Part of a small language model's weights: no biases in attention or MLP.
Each number is 128 + 32 x the weight over the matrix's rms, rounded and kept within 0 to 255. Layers, rows and columns count from 0.

# layer 22 attention query, 512x256, rms 0.0427, rows 6-19, columns 0-255
[[130 101 171 173 115 115  77 141 126 139 112 180 117 135 119 136 148 121 128  83 188 138 115  85 115 136  87  99 144  85 113  93 130 111 120 146 112 148 102 224 160 128 139 118 114 112 144  69 147 146 150 111 127 112 170 142  84 166 137  98  83 139 111 128  76  69 118  57 145 155 136  97 110 150 142 158 130 143 127  99 143 124 185 133  99 137 124 159 121  93 155  99 152 125 164 151 140 102 123 134 174 112 121  91 106 127 128 135 115 125 168  89  65 166 106 133 158 141 103  97  99  98 121  95 120 132 106 159 104  98 178 129  63 116  74  96  74 140 109 173  78  46 144 136 149  97 109  90 109 145 149 116 101 145  91  73 152 152 113 151  88 122  83 118  95 106 146 112 134 127 164 135 175 122 167 138 119  82 100 117 129  81 145 168 113 163  99  85  69 131 110 122  95 150  89 117 141 137 138 190 111 117  98 105 138 162 105 159 207 126 112 179 169  90 137  92 144 149  78  90 107 161  90  99 160 151 121 128  96 105 105 168 159 157 113 172 105 146 149 128  72 100 125 159 186 143 195 113  72 119 117 115  71 163  74 124]
 [125 140 148 130 120 116 141 129 147 112 174 121 136 138 126 104 157 142 106 135 110 138 135 126 144 106 120  94 136 123 136  68 147 136 132 113 121 150 164 117 126  92 126 113 106 114 107 144 136 106 126 142 120 160 102 153 113 133 115 132 158  97 120 159 121 139 148 158 129 113  78 170 131 140 165 140 160  90 148 134 131 118 122 141 119 176  92 130 140 110 143 107 106 120 128 159  93 118 112 134 104 125  84 140 140 126  99 109 175  89 116 111 108 126 129 134 136 113 138 160 159 145 126 130 149 155 146 116 130 119 123 163 156 118 115 121 111  89  87 150 151  85 124 129 134 166  86 119 157 137 108 107 110 149 109 147 112 103 110 137 113 119 125 146 121 112 125 135 102 141 100 135 127 112 136 121 133  95 141 154 121 130 102 123  98 109 127 127 129  85 153 116 138 133 143 135 142 147 103 108 131 117 134 100 119 111 143  94 133 174 126 106 122 101  99 135 133 121 140 156 151 143 154 125  82 138 107 104 121 101 101 104 125 140 113 143 131 162 118 134 128 139 103 146  98  86 119 116  96 117 122 135 118 126 103 146]
 [128 125 124 102  99 181 157 103 113 135  94 149 181 121 120 129 148 112 127 116 119 172 111 100  90 117 123 108 119 103 106 132 153 185  69  95 169 135 181  81 133  83 206 153 206 128 110 107 124 103 158 133 130  64 122 138 127  69 133 128 136 124 136  91 122 135  84 181  95 177 122 120 151 194 110 112 135 126 114 110 164 130  87 108 180 157 159 125 179 125 143 127 176 140 126 118 112 150 145 110 146  72  93 109 136  96 175 159 138 168 138 126 147 119 110 124  86 113  93 171 185  79 143 208 156 129 156 158 148 169 172  95 109 101 144 134 162 165 177 119 132 116  92 100 146 144 121 136 196  89 202 133 100 161 149 122 157 117 153 196 162 165 133 136 154  90 100 127  72 121 183  78 153 129  93  79 117 140 152 129  97 171  88  90 113 127 121  82 146  86 134 169 134 123  97 117  99 126 156 178 113 114 122 141 138 154 141 179 120 143 154 216 195  87 116 128 163 100  89 143  90 139 151 126  91 143 165 145 125 123 135 163 144 143 147 162  78  98 179  99 128 111 108 197  82 174 102 128 113 178 132 102 188  96 109 112]
 [107 131  77 130 101 100 109 172  77 110  81  49 138 218 100 117 149 157 104 144  98 108 170 131  39 146  77  92 136 129 191 168 130 155 147  80 145 152 135 126 189 120 121 178 158 134 129 165 113 119 142  77  65 132 121 160 110 187 142 146 137  38 135 175 144 152  83 167 122 112 113 156 126  82 192 113 112 149  80 200 125 215 176 154  95 168  79 156 150  81  42 152 116  79  72 100 162  95 157 127  77 102  94 119 131  85 138 146 120 133  94 117 111 125 191 143  96  83 115 188 174 190 168 149 119 138  56 128 203 107  81  86 108 156 133 165 160 194 128 149 119 196 189 107 186  99 165  75 114 171 145  87 109 175 150 142  53  85 104  85 137 106 139 165 127 125 131  85 166 101 188  71 200  76 200 119 147 142 174 112  99 117 131 137 121 138 170 160 206 135  96 135 109 111 131 152 137 139  79 148  96 135 154 100 128 145 169 104 139  82 116 118 160 124 130 157 108 170 177 133  64  98 192  51 146 179 179 111 161 135 121  55 117 146 107 178  18 125 154 124  83 124  90 159 120 100  81 128 119 184 130 109  82 135 123  95]
 [199 184 149 157 102 121 157 154  91 142  79 161 138  64 135 114 112  62 106 107 107 133 111 116  69 110 185 112 104 159 128 130 100 107 193 138 105 198 110 157 123 173 137 141 156 165 134  69 144 161 147 159  56 179 169  95 119  90  85  78  88 138 135 129 142 131 106 173  77 156 187 153 101 139 162 116 125 147  77 127 150 125 111 150 110 118 116 133 123 157  99 150  58 149 150 164 136 159 187 161  75 160 156 149 121 143 109 108 130 128 112  82 126 170 119 163 144 159 134  52 114 119 147 119 101  82 100 183 143 129 124  74 255 147  70 140 120  73  59 118 177 137 113 109 163 139  77 198 171 135 157  79 110 174 140 149 122 160 139 102 186 126 130 154 189 138 145 118 241 140 125 173 101 146 171 174 114 160 119  69 197  78 128 124 129 132 168  71 148 148 127 120 150 125 138 157  99 161 173 107 122  99 138 151 109 153 124  77 150 145 174  86 137 129 166 118 154 115  60 130 156  82 113  94 163 106 103 114 125 123 146  89 134 106  70 145 167 105  60 137 166 118 137  56  87 150 108  95 170 102  48 184  87 194 169 166]
 [ 97 102 146 121  44 152 166 187  79 148 179  87 131 172 100 150 101  94 127  79 185 149 121 109 130 127 156 160 160 141 124  74  47  93 113  93  64 133 127 107 104 100  81 150 108  62 127 158 115 147 119  89 142 182 104 162 161 171 121 168 123 196  93 105 144 200 199 118 110 169  65 153  92 151  88  78  96 125 156 109 108 133  87 182 145 151 110 128 139 116  75 145 125 152  80 107 118 122 148 131 152  82 186  91 141 198 180 130  90 136  57 160 168 132 119  78 119 176 156 126  80 106 110 137 134  70 100  39 150 170 125 100 156 137 144 119 140  95 120  73 102 151 156  82 131 100 132  81  96 161 121  94 127 139 100 145  97 114 151 149 159 114 106 153  88  95 127 168 153 127 150 122 117 176 159 170 105 166  60 160 187 153 115 155  64 134 134 112  89 122 159 128 104 115 177 143 177 105  92  94 151  93 139 166  76 167 150 156  35 138 152 186 110 140 104 144 108 169  80 113 156  98 150  82 154 150 140 123 170 162  93  83 154 130 158 121 116  95 129 180 121 103 140 109 147 115 155 162 102  95 120  99 118 113 134 113]
 [ 44 112  84 102 127  87 163 148  98 161  48 153 107 183  74  67  94 143 148 107 158  51  90 155 126 152 155 128 133  75 105 153 111 124 174 195 116  64 159 146 103 191 135  87  91 141  49 101 130 123 111 103 169 120 191 180 129 104 132 111 118 125 146 143 120 174 100 160 147 115 100 152 132  31 152  78 118 203 118 133 106 189 147 157 109 147 102 174 171 108 158 142 172 103 112 180 157 125 129 191  86  61  56 106 149  69 149 111 110  94 123 140 145 116 125 116 102  70 113 155 173  96 117 135 143 128 196  95 131 175 132  88 138 156 140 187 125 164 132 140 157 158 124  99 153 104 107 151 112 192 160 111 155 149  92 118  52 130  80 203 103  82 167 136  83 138 103 152 125 185 136 102 125 146 116 130  62 144 118 112 119 105 153 206 104 162  95 156 156 184 151 158 131 100 145  67  79 138 156 163 111 146 149 120 145 160  56 157 106 127 139 157 118 114  71 121  76  97 127 138 154 151 151 134 120 106 112  73 160 136 121 193 132 156 133 133 106 154 108  99 116 127 104 190 109 168  79 154 115 148 121 130 154 103 133 141]
 [138 146 141  75  68 131  92  77  69 105 138 168 121  60 165 156  95 192 127 113 178 133 128 153  94 140 169 109  93 160 171 139  86  97 133 180 133 136 124 131 128 149  81  84 186 143 166  92 154 115 156 150 129 113 178 100  55 164 111 148 138 148 131 102 142 110  35 117 119 134 185 143 162 168 146 146 112 124 150 173 115 144 152 169 155 113 150 124 126  97 153 175 155 125 146  40 149  83 138 114 183 110 136 149 139 109 187 146 139 183  95 151 142 132 118 157 160 116 130 160 152 119 154 147 130 169  98 152 137 145 122  87  89 131 154 131 155 132 141 128 150  73 133  93 106  92 162 121  98 131 167 120 132 132 129 115 111 118  97 141 108 134 167 178 137 145 195 151 118 109 187 133 143 187 131 144 138 169 141  75 141 152 157 173  90 187 156 119 112 119  55 147  95 136 100 142 120  93 115 198 124 107 115 112 150 137  77 140 152 100 120 125 156 104 168  91  74  93 127 124 122 174  66 113 215 209 187 132 160 143 121 149 104 105 130 109  79  82 194 124  84 104 151 121 159 136 135 105 170 157 115 161 120 101 202 134]
 [145  86 155  95  70 169 148  84 173 107 113 118 136 112  88 138 168 178 134  95 117 166  85  90  71 162  79 105 102  96 146 129 155 108 145 129 119 158 159 119  81 106 133 159 102 138 139 149 114 116 182 151 120 121 131 159 136 170 135 178 123 162 103 131  83 171 143 152  51 156 151 129 175 209 209  88 117 171 137 172 119 117  96 163 155  86  83 108 106 168  94  98 196  51 111 116 166 132 145 104 109 116 136  57 121  44 117  95 135 137  93 174  85 101  55 187  77 155 171 103 131 151 108 153 167  75 167 160 145 144  56  87 108  97 180  96 119  68 115  92  98 183 110 157  35 142  93 168 160 107 115 112  93 138 112 162 182 139 107 170 107 149  90 170 119  62  95 194 105 178 118  59 131 229 150  95 130 127 134 164 156 144 119 134 140  93  77 115 195 179  70 105 113  93 119 172 153 161 190 196 122 149 182 107 180 134 208 142 133  71  65 195 125  78 121 160 108 160 151 126 102 168 144  83  97  99 175 163  82 155 106  87  91 168 161  66 128 156 110 104 111 130 157 130  81 147 155 138 106 173 116  66 104  87  76 132]
 [ 90 130 181 178  61 112  93  70  78 141 163 102 153 118 143 154 144 103 192 102 138 144 108 118 100 108 136 131 127  75 108 106 171 164  96 195  74 162 108 193  54 131 124  92 123 147 102  62 136 150 106 112 145 109 159 158  98 150  40 158 119 125 117 200 138 123 109 145 202 184 116 100  83 146 166 123 104 112  90 123 131 159  92 115  76 141 141  61 107 152 129 102 233 150  82 135 117 164 174  94 118 144 101 203 147 152  98 164 128 119 153 115  55 192  68  90 124 107 112 135  99 120 172 139 119 170 125 167 108 148  83 150 141 128 115 148 155 128 115 131 149 157 149 147 120 117 127 127 108 137  73 127 134  77 175 104 130 150 145 159  76 119  82  92  76 100 161  98 191  72 144 148 124 167 187 184 127 179  66 202 146 156 125 143 168 128 115 201  99 153 130 152 169 160 110 139 139 111 108 156  92 102  38  99 123 111  96 126 133 111  94 177 150 127  89 123 107 151 177 161 103 161 147 121 153 107  93  61 128 221 136 100  69 111  90 152 143 112  87 139 114 109 128 114 154  81 123 100 130 135 108 171 116 182 108 184]
 [111 165 138 123  99 145 146 111 142 165 101 150 144 132 130 122 160  83 144 123 132 149 135 141 113 114 149 112 102 142 104 123 129 116 121 133 123 144 145 161  88 149  75 174  90  95 105 174 107 119 143 143 121 157 106 152 108 121 125 141 122 111 122 169 134 126 138 178 128 123 140 113 154  98  98  86 115 134 185 118 126 108 169 139 162 139  81 113  85 118 146 169 108 116 144 127 143 151  91 102 116  83 134 130 134 116 119 109 112  97 172 105  97 106 122 103 127 147 149  99 136 131 153  91 145 111 143 116  97  64 120 147 140 185  77 123 119 140 109 134 131 158 177 123 155  91 107  77 128 154 116 115 137 136 122 166 150 152 135 121 122 118 132 151 170 156 150 187  98 141 156 164 112  89 100 186 135  91 146 101 135 101 104 153  35 116 172 104 123 163 156 121 122 167 125 114  93 161 116 157 137 161 140 132 137 133 159  96  85  99 152 131 122 127 136 195 154 131 158 107 145 104 167 137 173 114 168 134 161 103  95  86  85 142 111 125 107 115  91 162 107 133 127 110 135 130  95 111 119 120 128 137  65 129 150 118]
 [108 198  90 110 120 118 156 165 117 181  47 162 131 118 104 148 138 100 129 109 195 105 123 138 162 142 100  90  92 162 112  97 126 130  94  90 100 106 120 122  87 175 141 132  85  76 184 156  69 132 121 142 122 141 116 117 158 156 153 147 148 138  72 127 148 123 168 162 152 108 115 150 158 127  71  86 126 165 176  82 114 113 165 114 153 181 115 155 134 155 127 138  83 124  69  90 123 138 107 123 125  99 125  84 118 153 121 132 126  82 186 125 111  95 133 147 107 155 107 138  98  98 121  98 164 144 150 109 131  71 149 120 160 141 104 144 178 173 139 115 132 162 174 115 141  66 140 124 108 140 121 132 168 150 132 192 170 157  89 131 168 119 117 137 153 124 114 153 119 136 116 134 125  93 108 151  92 102 154 128  99  77  77 160  80 128 171 117 138 109 122 180  80 193 132  88 110 173 158 168 124 192 125 133 113 115 151 186  99 142 141 125 113 172 110 156 164 100 143 143 156 132 131 160 183 135 112 142 110  65 151 147 129 154 100 120 146 161  74 175 136 122  92 101  79  80 121 136 143  45 154 155 120 105 176 141]
 [ 69 143 130 145 157 101 124 132 112 107 128  77 130 100  97  86  97 145 109 150  59 154 133 107 169 122 162 154 168 102 121  97 156 115  79 115 117 144 125  90  87 136 158 108  82 103  43 165 124 145 130 184 122 148 125 120 134  99  74 188  95 154 143 164 131 138 123 129 120 156 111 104 118 106 143 137 111 124 129 122 103 130  74 140 138 129 117 152  99 104 172  97  93 146 106 179 134 128 187 101 128 123  81 120 192 139 122 115 130 134 101 143 139  94 137 110 177  99 142 127 129 118 146 140 135 105  93 119 144 161  95 124 140 103 122 125 185 127 112 114 121 131 151 121  93 165  83 119 159 125 122 139 110 136 144 161 143  97 129 134 112 168 125 139 148 129 144 122 159 153 112 130 118 111 133 114 150 188 117 162 152  75 109 112 116 116 140 141 114 139 181 122 139 148 153 174 171 101  60  59 121 127 152 112 143 162 145  83 157 135 126 103 131 112 101  81 112 135  85 118 115  67 128 164  88 125 112 104  96  87 174  43 129 121 137  91 120 107  69 110 145  91  92  79 115  93 147 140  85  69 150 121 141  88 104 121]
 [113 151 124 140 115  93 129 192 100 145 127 153  97 155 157 152 128  84 163 102 144 147 145 145 134 129 143  63 103 130  95 114  95 139 143 131 114 140 140 161 162 158 136 147 145 136 152  78 119 108 147  89 113 102 144 102 134 129 132  88 156 144  77 121 101 140 128 161 139 122 122 116 141 129 105  82 148 136 135 173 153 122 127 125 185 104 145  98 138 140 126 117 123 135  90  90 149 158 102 123 120 145 151 152  82 133 149 160  98 122 170 135 101 154 146 109 124 120 112 109 152 101 165 102 112 138 147 182 125 129 171 129 155 117 124 134 114 154 148 159 108 144 150 133 165  91 166 124 112 177 109 151 168 104  95 126 101 123 127 141 146  74 106 124  97 122 116 115 137 133 143 126  86 107  88 150 178 138 140 101 134 157 135 160 124 129 149  96 147 119  95 115  97 118 119 106  92 150 173 173 115 128  80 103 124 123 127 159 124 105  93 147 123 131 134 120 111 105 101 143 123 167  62 149 110 157 148 160 154 162  74 204 105 152  92 147 115 120 152 175 124 121 110 161 158 148 107  99 166 136 124 117 141 137 180 169]]
# layer 22 attention key, 512x256, rms 0.0427, rows 6-18, columns 0-255
[[ 97 199 129 163 107 159 101 155 119 149  82 133 146  85 175 128 112  74 185 132 181 148 155 132 158 113 135 160  58 115 140  16 121 141 176  92 121 116 122  86  93 121 126 148 119 121 165  74 137  99 153  98 140 119  98  62  93 130 105  60 133 184  87 141  98  91 142 210 177 152 214 149 131 133 169 104 135 135 174 202 181 129 141 203 121 152 108 127 158 141  93 162 119 120 125 114 167  89 104 173  93 110 116 147 148 110 131 184 190  98  86 128  95  91 101 119 102 149 105 156 109 141 186  99 137 190 125 132  90 136 128 123 151 128  88 130 142 104  82  77 150 186 150 132 134  96 107 130  72  69 186 137 163  76 122 136 134  79 109  79  89  99 152  88 255 159 122 115 157 128  73 101  87 168 103 113 159 153 144 126  86 120 165 143 103 116  96 161  71 132 186 100 128 147  94 144 105 145 105 147 141 138  95 147 116 172 115 150 123 118 115 122 126 144 151 152 143  88 141  60 100 182 142 219 113 158  85 186 136 170  35 153 105 170 128 103 102 122 154 146  87 116 170 133 127 162 141  81 147 143 108 148 142  82 108 123]
 [101  98 165 176  24 134 117 105 171 169 143 141 152 223  75 114 141 160   5 127  89 144 211   0 123 169 158 166 205 134 177 193 233 156  48 172 240 171 172  87  99  82  72  43 136  29  86 216 140 214  81 132  94 229 135  95 140  72 129 197 156 148 239 133 135 123  65 117   0 167  69  63 147 143 127 141 128 144 123  70  65 169 140 192  85  35 141 165 121  79 169  82 215 221 155 131 131   0 167  70 147 145 140  19 133 151 141  33 158 175 121 111 201 211  91 227 126 100 140 132 255  87  76 170  77 164  85  67 127 102 102 167   0 224 255  88 133  49 191 143 104 153 162 255  93 169   0 157 199  71 198 122 102 255  62  78  69  87 132  87 120 210 203 105  66  54 255  76 203 138 206 178  91  57 145  28 141  40 131 146 163 183  73  48 187 186  29 225 178 148 197 123 143  28 153 171 146  63  71   0 193  25 167 179  69 167  51  56 211 110 183 167 197  20 201   0 191 159 109  96  73   0  53  39  50 131  65  25 131 122 190  24 167  59 175 112 191   0 160   4 157  90 100  16 124  81 134 153   0 148 179  77 173  91  85  55]
 [192 119 165 179 101 103 171 177 112 104 127 110 154 173 144 132  54 102 114  94 190 195 112 153 156 141  51 109 143 150 104  78  58 135 134 123 154 108  95 191 155 118 191 109 148 104 146  82 112 180 150 197 109 134 115 124  99 114  60 127 105 107 135 120 178 120 109 169 141 154 169 143 105  72 112 149 136 126 122 152 128 136 109 176 164 103 196 136 120 117 169 135 140 143 144 129 117 103 114 111 139 151  76 122 126 151  90 126 116 133 146  96 151  85 130 173  63 101 177 196 117 130 173  95 114  99 117 134 115 148 132 151 147 128 163 144  72 180 136 157 132 145 175 152 125 104 159 133 105 165 165 140 136 115 165 101 212 130 112 139 150 138 118 167 124 137 116 146 143 151 133 109 146 147  78 163 131 161  83 156 154 156 130 117 171 122 109 111 110 102  71 157 124 149 154 128 127 141  76 132 100 112 184 143 160  82 131 151  99  89 158 148 156 183 189 150 115  94 151 118 126 144 121 159 188 112 190 148 125 170 104 113 127 110 166 104 133 173 169 124  67 113 157 168  82 109 130  83 107  71 136 169 134 119 140 119]
 [141 174  95  94 141 118 186 118 172 133 173 152 103 174 101 103 162  93 165 144 182 152  94 153 129  91 151  60  82 128 108  57 119 146 160 118 115 109 114 119 112 146 153  99  47 146 136 123 128  85 114 165 182 124 208 107 152 131 101  86 168 115 106 121 104 148  93 136 130 101 133 154 129  81  44 102 138 142 158 127 124 103 163 131 123 219 154  33 147 130 100 143 114 171 145 150  38 134 143 104 129 134 112  88  89 118 156 126 142 143 101 118 154 111 141 137 184 127 120 107  91 204 113 110  74 112 125 158 143 154 112 123 186 144 146 137 141 162 154 113 122 149  68 127 122  98 158 146 127 128  94 131 177  90  90 170 132 119 135  77 125  59 114  81 122 199 110  94 116 147  78 115 127 103  77 140  97 166 135  65 106 126 110 221 135 158 160  93 200  97 179 174 114 164  98  96 128  70 121 143 159 115 137 111  98 116  73 202  77 130 179  30 159 124 119 162 187  84 151 148 128 108 122 132 201 188 128 129 187 100  93  96 138 138 134 147 165 137 109 149 117 207 134 119 102 159 105 162 141  89 153  69 199 205 159 117]
 [ 51 108 132  51  85  89 162  88 117 109 171 139 133 116 127 125 150 115 172 120 113 174 152  60  88 159 113 132  53  51  70 171  70 118 114 142 112 145 122  97 170 115 143 185 145 186 149 142  78  79 136  99 103 103  82 193 164 173 108 177 134 166 163  85 141 184 149 116 140 123 117  81 192  93 146 160 100 103 151 140  82 123 159 147 127 214  91 141 133 138 161 136  96 109 119  99 170 155 153 151 118 146 207 111 137 158 163 184 109  98  79 119 107 186 125 104 119 186 115  87 176 151 153 155 143 183 106 123 136  86 107  88  88 150 181 142 109 163 126  95 143 147 195  79 127 149  98 177 105 148 112 124 151 113 118  94 162 102 157 104  81 191  90 126  93 168 145 139 152 110 125 123  78  96  83 136 136 136 121 135 185  85 193 114 137 126 138 179 128 108 113 102 152 174 102 227 147 108 151 149 157  97 128 119 133 135 148 124 136 153 102 178 146 135 137 155 184 208 163 178 105 129 152 118 132 116 104 170 160 122 139 107 157 151  95 178  95 151 168 129 197  93 136  82 169 133 110  98 152 108 110 180 114 163 114 131]
 [ 84 145 107 141 146  88 163 107 107  93 165 154  88 136 187 156 205 160 131 110 117 143 100 125 113 124 150 154  95 102 104  99 105 113 158 105 160 126 129  92 148 135  79  93 157  81  97 168 176 146  91 123 155 127 141 107 153 176 217 192 147 118 107 104 134 127 178 147 112 139 115 119 139 149 147  62 184  74 120  66 117 105 125  94 174 185  86 135  79 178  65 144 119 108 119 158 113  67 101 100 119 101  77 111 135 116 146 185  72 115 199 129  99 125 176 138 100 154 143 126 143 103  96 134 111 107 101 129 117  94 149 139 180 148 131 113 181 114 121  84 116 117 156 106 141  91  96 140 135 115 184 122  95 108 126  80  79 128 132 140 185 133 117 112  91 128 145 131 109 100  98 131 149  97 133 145 122 163 142  94  67 118 129  91 198 108 104 154 146 115  61 110 138 110 155 108 109 126 142  80  78 151  88  75 143 118 140 151 167 194 124  96 168  83 111 100 166 152 122 154 119  91 152  40 102 128  96 135 155 137 157  88 105 190  90 190 140 148  76 154 147 109 129 100 130  86 118 122 118 134 117  96 168 110 105 163]
 [123  69 124  99 148  96 170 171 125 102 134 122 120  97  93 179 152 131 159 184  86 135 112 144 177 126  92 184 145 133 143  65 163 137 146 113 149 116  78  94 146 138 212 120 134 116 181 141 107  98 167 174 149 155 131 147 134  63 111  95 125 118 168 131 160 118 111 132 129 108 108 180  84 177 120  82 170 143 122 112 145  92 123 119 186  96 164  58 131 144 123  80 147 155 144 172 129 118  89 124 163 150  78  92 132 126 181 117 138 164 121 159 128 120 147 130 164 116 136 161  91 150  71 108 160 120 109  83 119 120 119 158 133  78 127 125  91  54 122 198 151 130 125 107 113 183 170 105 107  93 107 160 177 117 203  35  95 113  91  97 113 158 164  88 104 103 135 108 141 147 199 112  83 144  98  96 135 139 157 123 133 165  79 185 151 152 123 186 109 124  80 143 114  62 137 137 115 121 104  90  86 138 135  54 111 129 119  87  90 127 139 101  86 124 110 123 123  86 108 112 164  91 159 157 139  92 183 143 131 113 111  96 155  33 168  75 136 159 112 114 115 166 127 135 108  86 130 138 140 104 129  83 129 155 170 158]
 [139 155  89 100 134 150  90 145  64 130 174 119 152 185 154 103 153 121 145 143 149 125 128 170 152 141 156 119 105 133 134  78 123 131 154 112 152 166 128 172 167 167 115 144 166  81 114 168 152 165 119 102  77  99 130 117 166  99 117 130 116 152 130  80 149  74  98 136 137 118 157 187 108 152 126 161 110 129 124 146 117 102  72 130 125  85  89 113 134 156  99 122 108 149 124 127 182 142 100 181  96 115 135 173 176 104 104 140  95 125 101 141 102 119  74 147 163 119 124  93 144 148  80  75 117  88 146 105 123 108  69 114 152 120 170 163  78 178 135  97 112 140 141 148 135 109 157  68 128 174 118 147 186 108  87  68 156 141 168 124 147  87 174 109  90 132 123 165  99 118  83 121 148 151 124 135 113 112 103 112 138 113 141 105 101 132 116 147 178 146 186 103 134 114 104 109 164 109 116 157 136 106 173 120  98 125 100 114  81 134 131  85 121 167 170 211 128 172 129 134 105 168 161 182 140 154 153  70 142 188 145 187 101 139 121 131 165 166 115 217 109 197 157  95 128 170 125 124  95 146  83 156 130 120  70  82]
 [ 90  64 145 238 102 192 111 111 170 146 158 114 137 176 146 106 110   2 172 135 170 137 153 104 170  99 111 163 124 154 165 131  93  86 135 196 171 117 121 124  75 100  82 152 158 147  90 124 147  88  77 184 125 145 176 146 133 180 127 134 136 109 158 152 178 187 120 156 128 134 168 125 105 142 154 161 103 120 143  96 116  98  65 157 151 100 142  83  88 144 103  73  91 171 158 207 166 106 150 112 118  89 184 121 123 126 158  89 110 118 153  92 162 131 135 174  91 120 117 138 108  96 186 134 160 168 141  89 175 193 126 118 155  99  82 180 176 134 139 148  98 117 174 147 125 153  93  90 150 120 126 100  97 102 138 141  97 165 139 112 184 120 137 111 123 141 142 137  76 163 112 193 133 113  73  92 141 139 132 149 109 133 141  60 146 101 122  76 148  59 132 156 134  94  96 104 167 136  90  99 182 110 142 199 136 135 133 158  94 181 157 121 172 174 106  64 146 155  33 164 125 161  60 116 139 125 129 138 129 182 105 115 206 150 194  93  70 119 140 117 108  78 170 168  95 104 132  96 132 135  80 167 160  78 134 130]
 [132 153 138 159 168 143 120 203 107 169 157 144 118  98 135 100 108  73 186 136 167  89 188 115 197 114 139 146  73 121  90 122  71 140 157 101  67 123  96 135 195 124  88 144 122 127 120 131 124  84 136  87  85 173 115  99 163 114 138  77  84 118 134 119 102 143 152  46 106 146 166 152 161 177  97 144 157 190 150 131  49  91 154 192 139 133 130  83 110 122 168 117 116 105 122 106 233 103 168 152 108 185 160 106 165 114 179 110  99 146  95  98 119 154 144 157 127 162 177 106 105 158 122 156 108 147 119 113 199  97  96  84 125 148 160 108 130 105 129 176 118  89 190 122 134 115 149 131  85 118  74 120 111 137 112 103  75 126 102  87 151 135 135 151 169 175 117  84 149 155 196  69 121 149  51  62 193 103 152 113 130  69 144 154  97 144 134 113 114 148  94  68  81 125 132 121 137 120 141 115  72 131 170 133 162  88 118 140 161 117 141 151 121 141  96 118 179 112 133 146 140  78 127 179 108 128 168 114 141 105  90 116 137 153 129 135 102 153 110 137 104 144 134 174 140 151 118 141  94 105  84 148 136  73 192 190]
 [113 106 105 172 143 187 125 116 127 119 148 100 132 185  95 173 163 128 101 190 107  70 115  85 109  95 172 112 166  83 172 168 203 121 134 168 161 140 159 171 132 127 160 105 166 110 168 135 150  90 128 149 132 102 109  92 169 130 116 161 141 162 131 168 119 103 119 141 132  86 118  99  98 151 128 129 146 108 103 116 112 174 152 172  88 103 115  95 161 108 138 117 127 161 142  64  88  71 136 102 140  98  80 140 144 144 143 124 122 133 124 143 157 136 150 127 135 112 111 105 151 169 136 155 125 125 136 120  91 131 150 104  93 113 146 150 144  74 137  89 135 153 128 155 126 157 143 123 137 143 111 132 117 120 133  79  99  97 137 181 119 156  97 117  62 173 139  81 132 138 130 155 114 114 156  96 113 125 170 116 144 121 138 116 116 105  78 164 146 168 149 144 126  99 136 164 152 101 128 105 141  86 157 132  87 133 114  98 167 151 129 126 103 120 135 119 149 182 125 154 108 107  96 127 115 164 104  84 124 135 134 145 117  98 205 151 122 153 142 107 154 123  53 120 133 146 119  99 102 108 125  78 130 106  98 150]
 [113 148 119 148 185 125 122 125 117 138 117 114 142 101 155 122 120  95 127 131  78 133  76 170 109 103 130 162  93 114 124 143 140 124  96 168  92 110 141 111  95 145 159 101 124 132 136 115 136  92 157 154 144  92  86 163 138 102 104  67  99  95 125 113 115 135 152  84 140 147 150  96 110 103 118 121  89 141 109 142 109 163  98 155 120 139 102 109 148 158  93 159  66 137  89 178 123 184 122 123 118  77 104 136 100 149 172 148  90 115  83 135 138 109 132 120 134  98 126 100 112 163 128 113 161  88 152 141 137 127 130  90 184 134 130 144 165 105 140 152 139 156  94 111 139 148 162 120 137 137 174 133 132  84 137  92 185 131 119 118 159 147 112 160 124 120 130 164 166 156  93  66 118 123 155 154 116 172 118 134 126  94 125 140 110 136 172 111  76 109 104 124 122 118  91 140 149 115 179 131 110  97 135 104 138  92 159 185 101 128 124 125 105 141 124 150 149 131  85  96 106 119 161 173 148 113 149 161  57 143  89 130 113 160  99 167  71 125 139 149 150 139 158 102 127 124 149 112 215  84 100 118 108 166 145 174]
 [158 126 125 150  38 101 122 162 185 134 134 142 107 174  92 128 180 206 120 147 137 120 169  76 132 177  81 123 170  80 140 154 122 149 159  58 186 153 158 132 112  91 115 125 116 124  85 152 168 138 128 169 101 157 169  94 169 131 130 125 169 142 150 120 163 131 108 122 113 104 101 166 169 104 102 136 115 110  95 159  99 109 146  97 168 152 158 127 151 117 138 130 167 116 146 150 103 138 110  90 110 132 120 107 111 133 119  97 118 123 156 116 142 160 166 159  91 128 140 130 154 130 120  88  98 145 102 100  82 149 131 130  42 140 130 110 101 124 157 126 147 128 159 136 168 105 111 125 193  85  93 105 118 140 111 131  79 150 131 112 140  84 136 104  74 120  97  89 140 164 149 132 152  55  85  82 116  65 150 125 137 152 107  88 117 151 100 159 191 133  97 169 155 160 177 108 153 111 112  99 157 143  93 122 112 146  94  59 180 108 116 130 141  95 133  78 131 156 161 109 133  92 109  54 103 176 152  91 161 131 183  69 164  54 119 145 164 107  98  77 134 162 135 136 131 156 108 120  59 140 149 128 171 130 135  78]]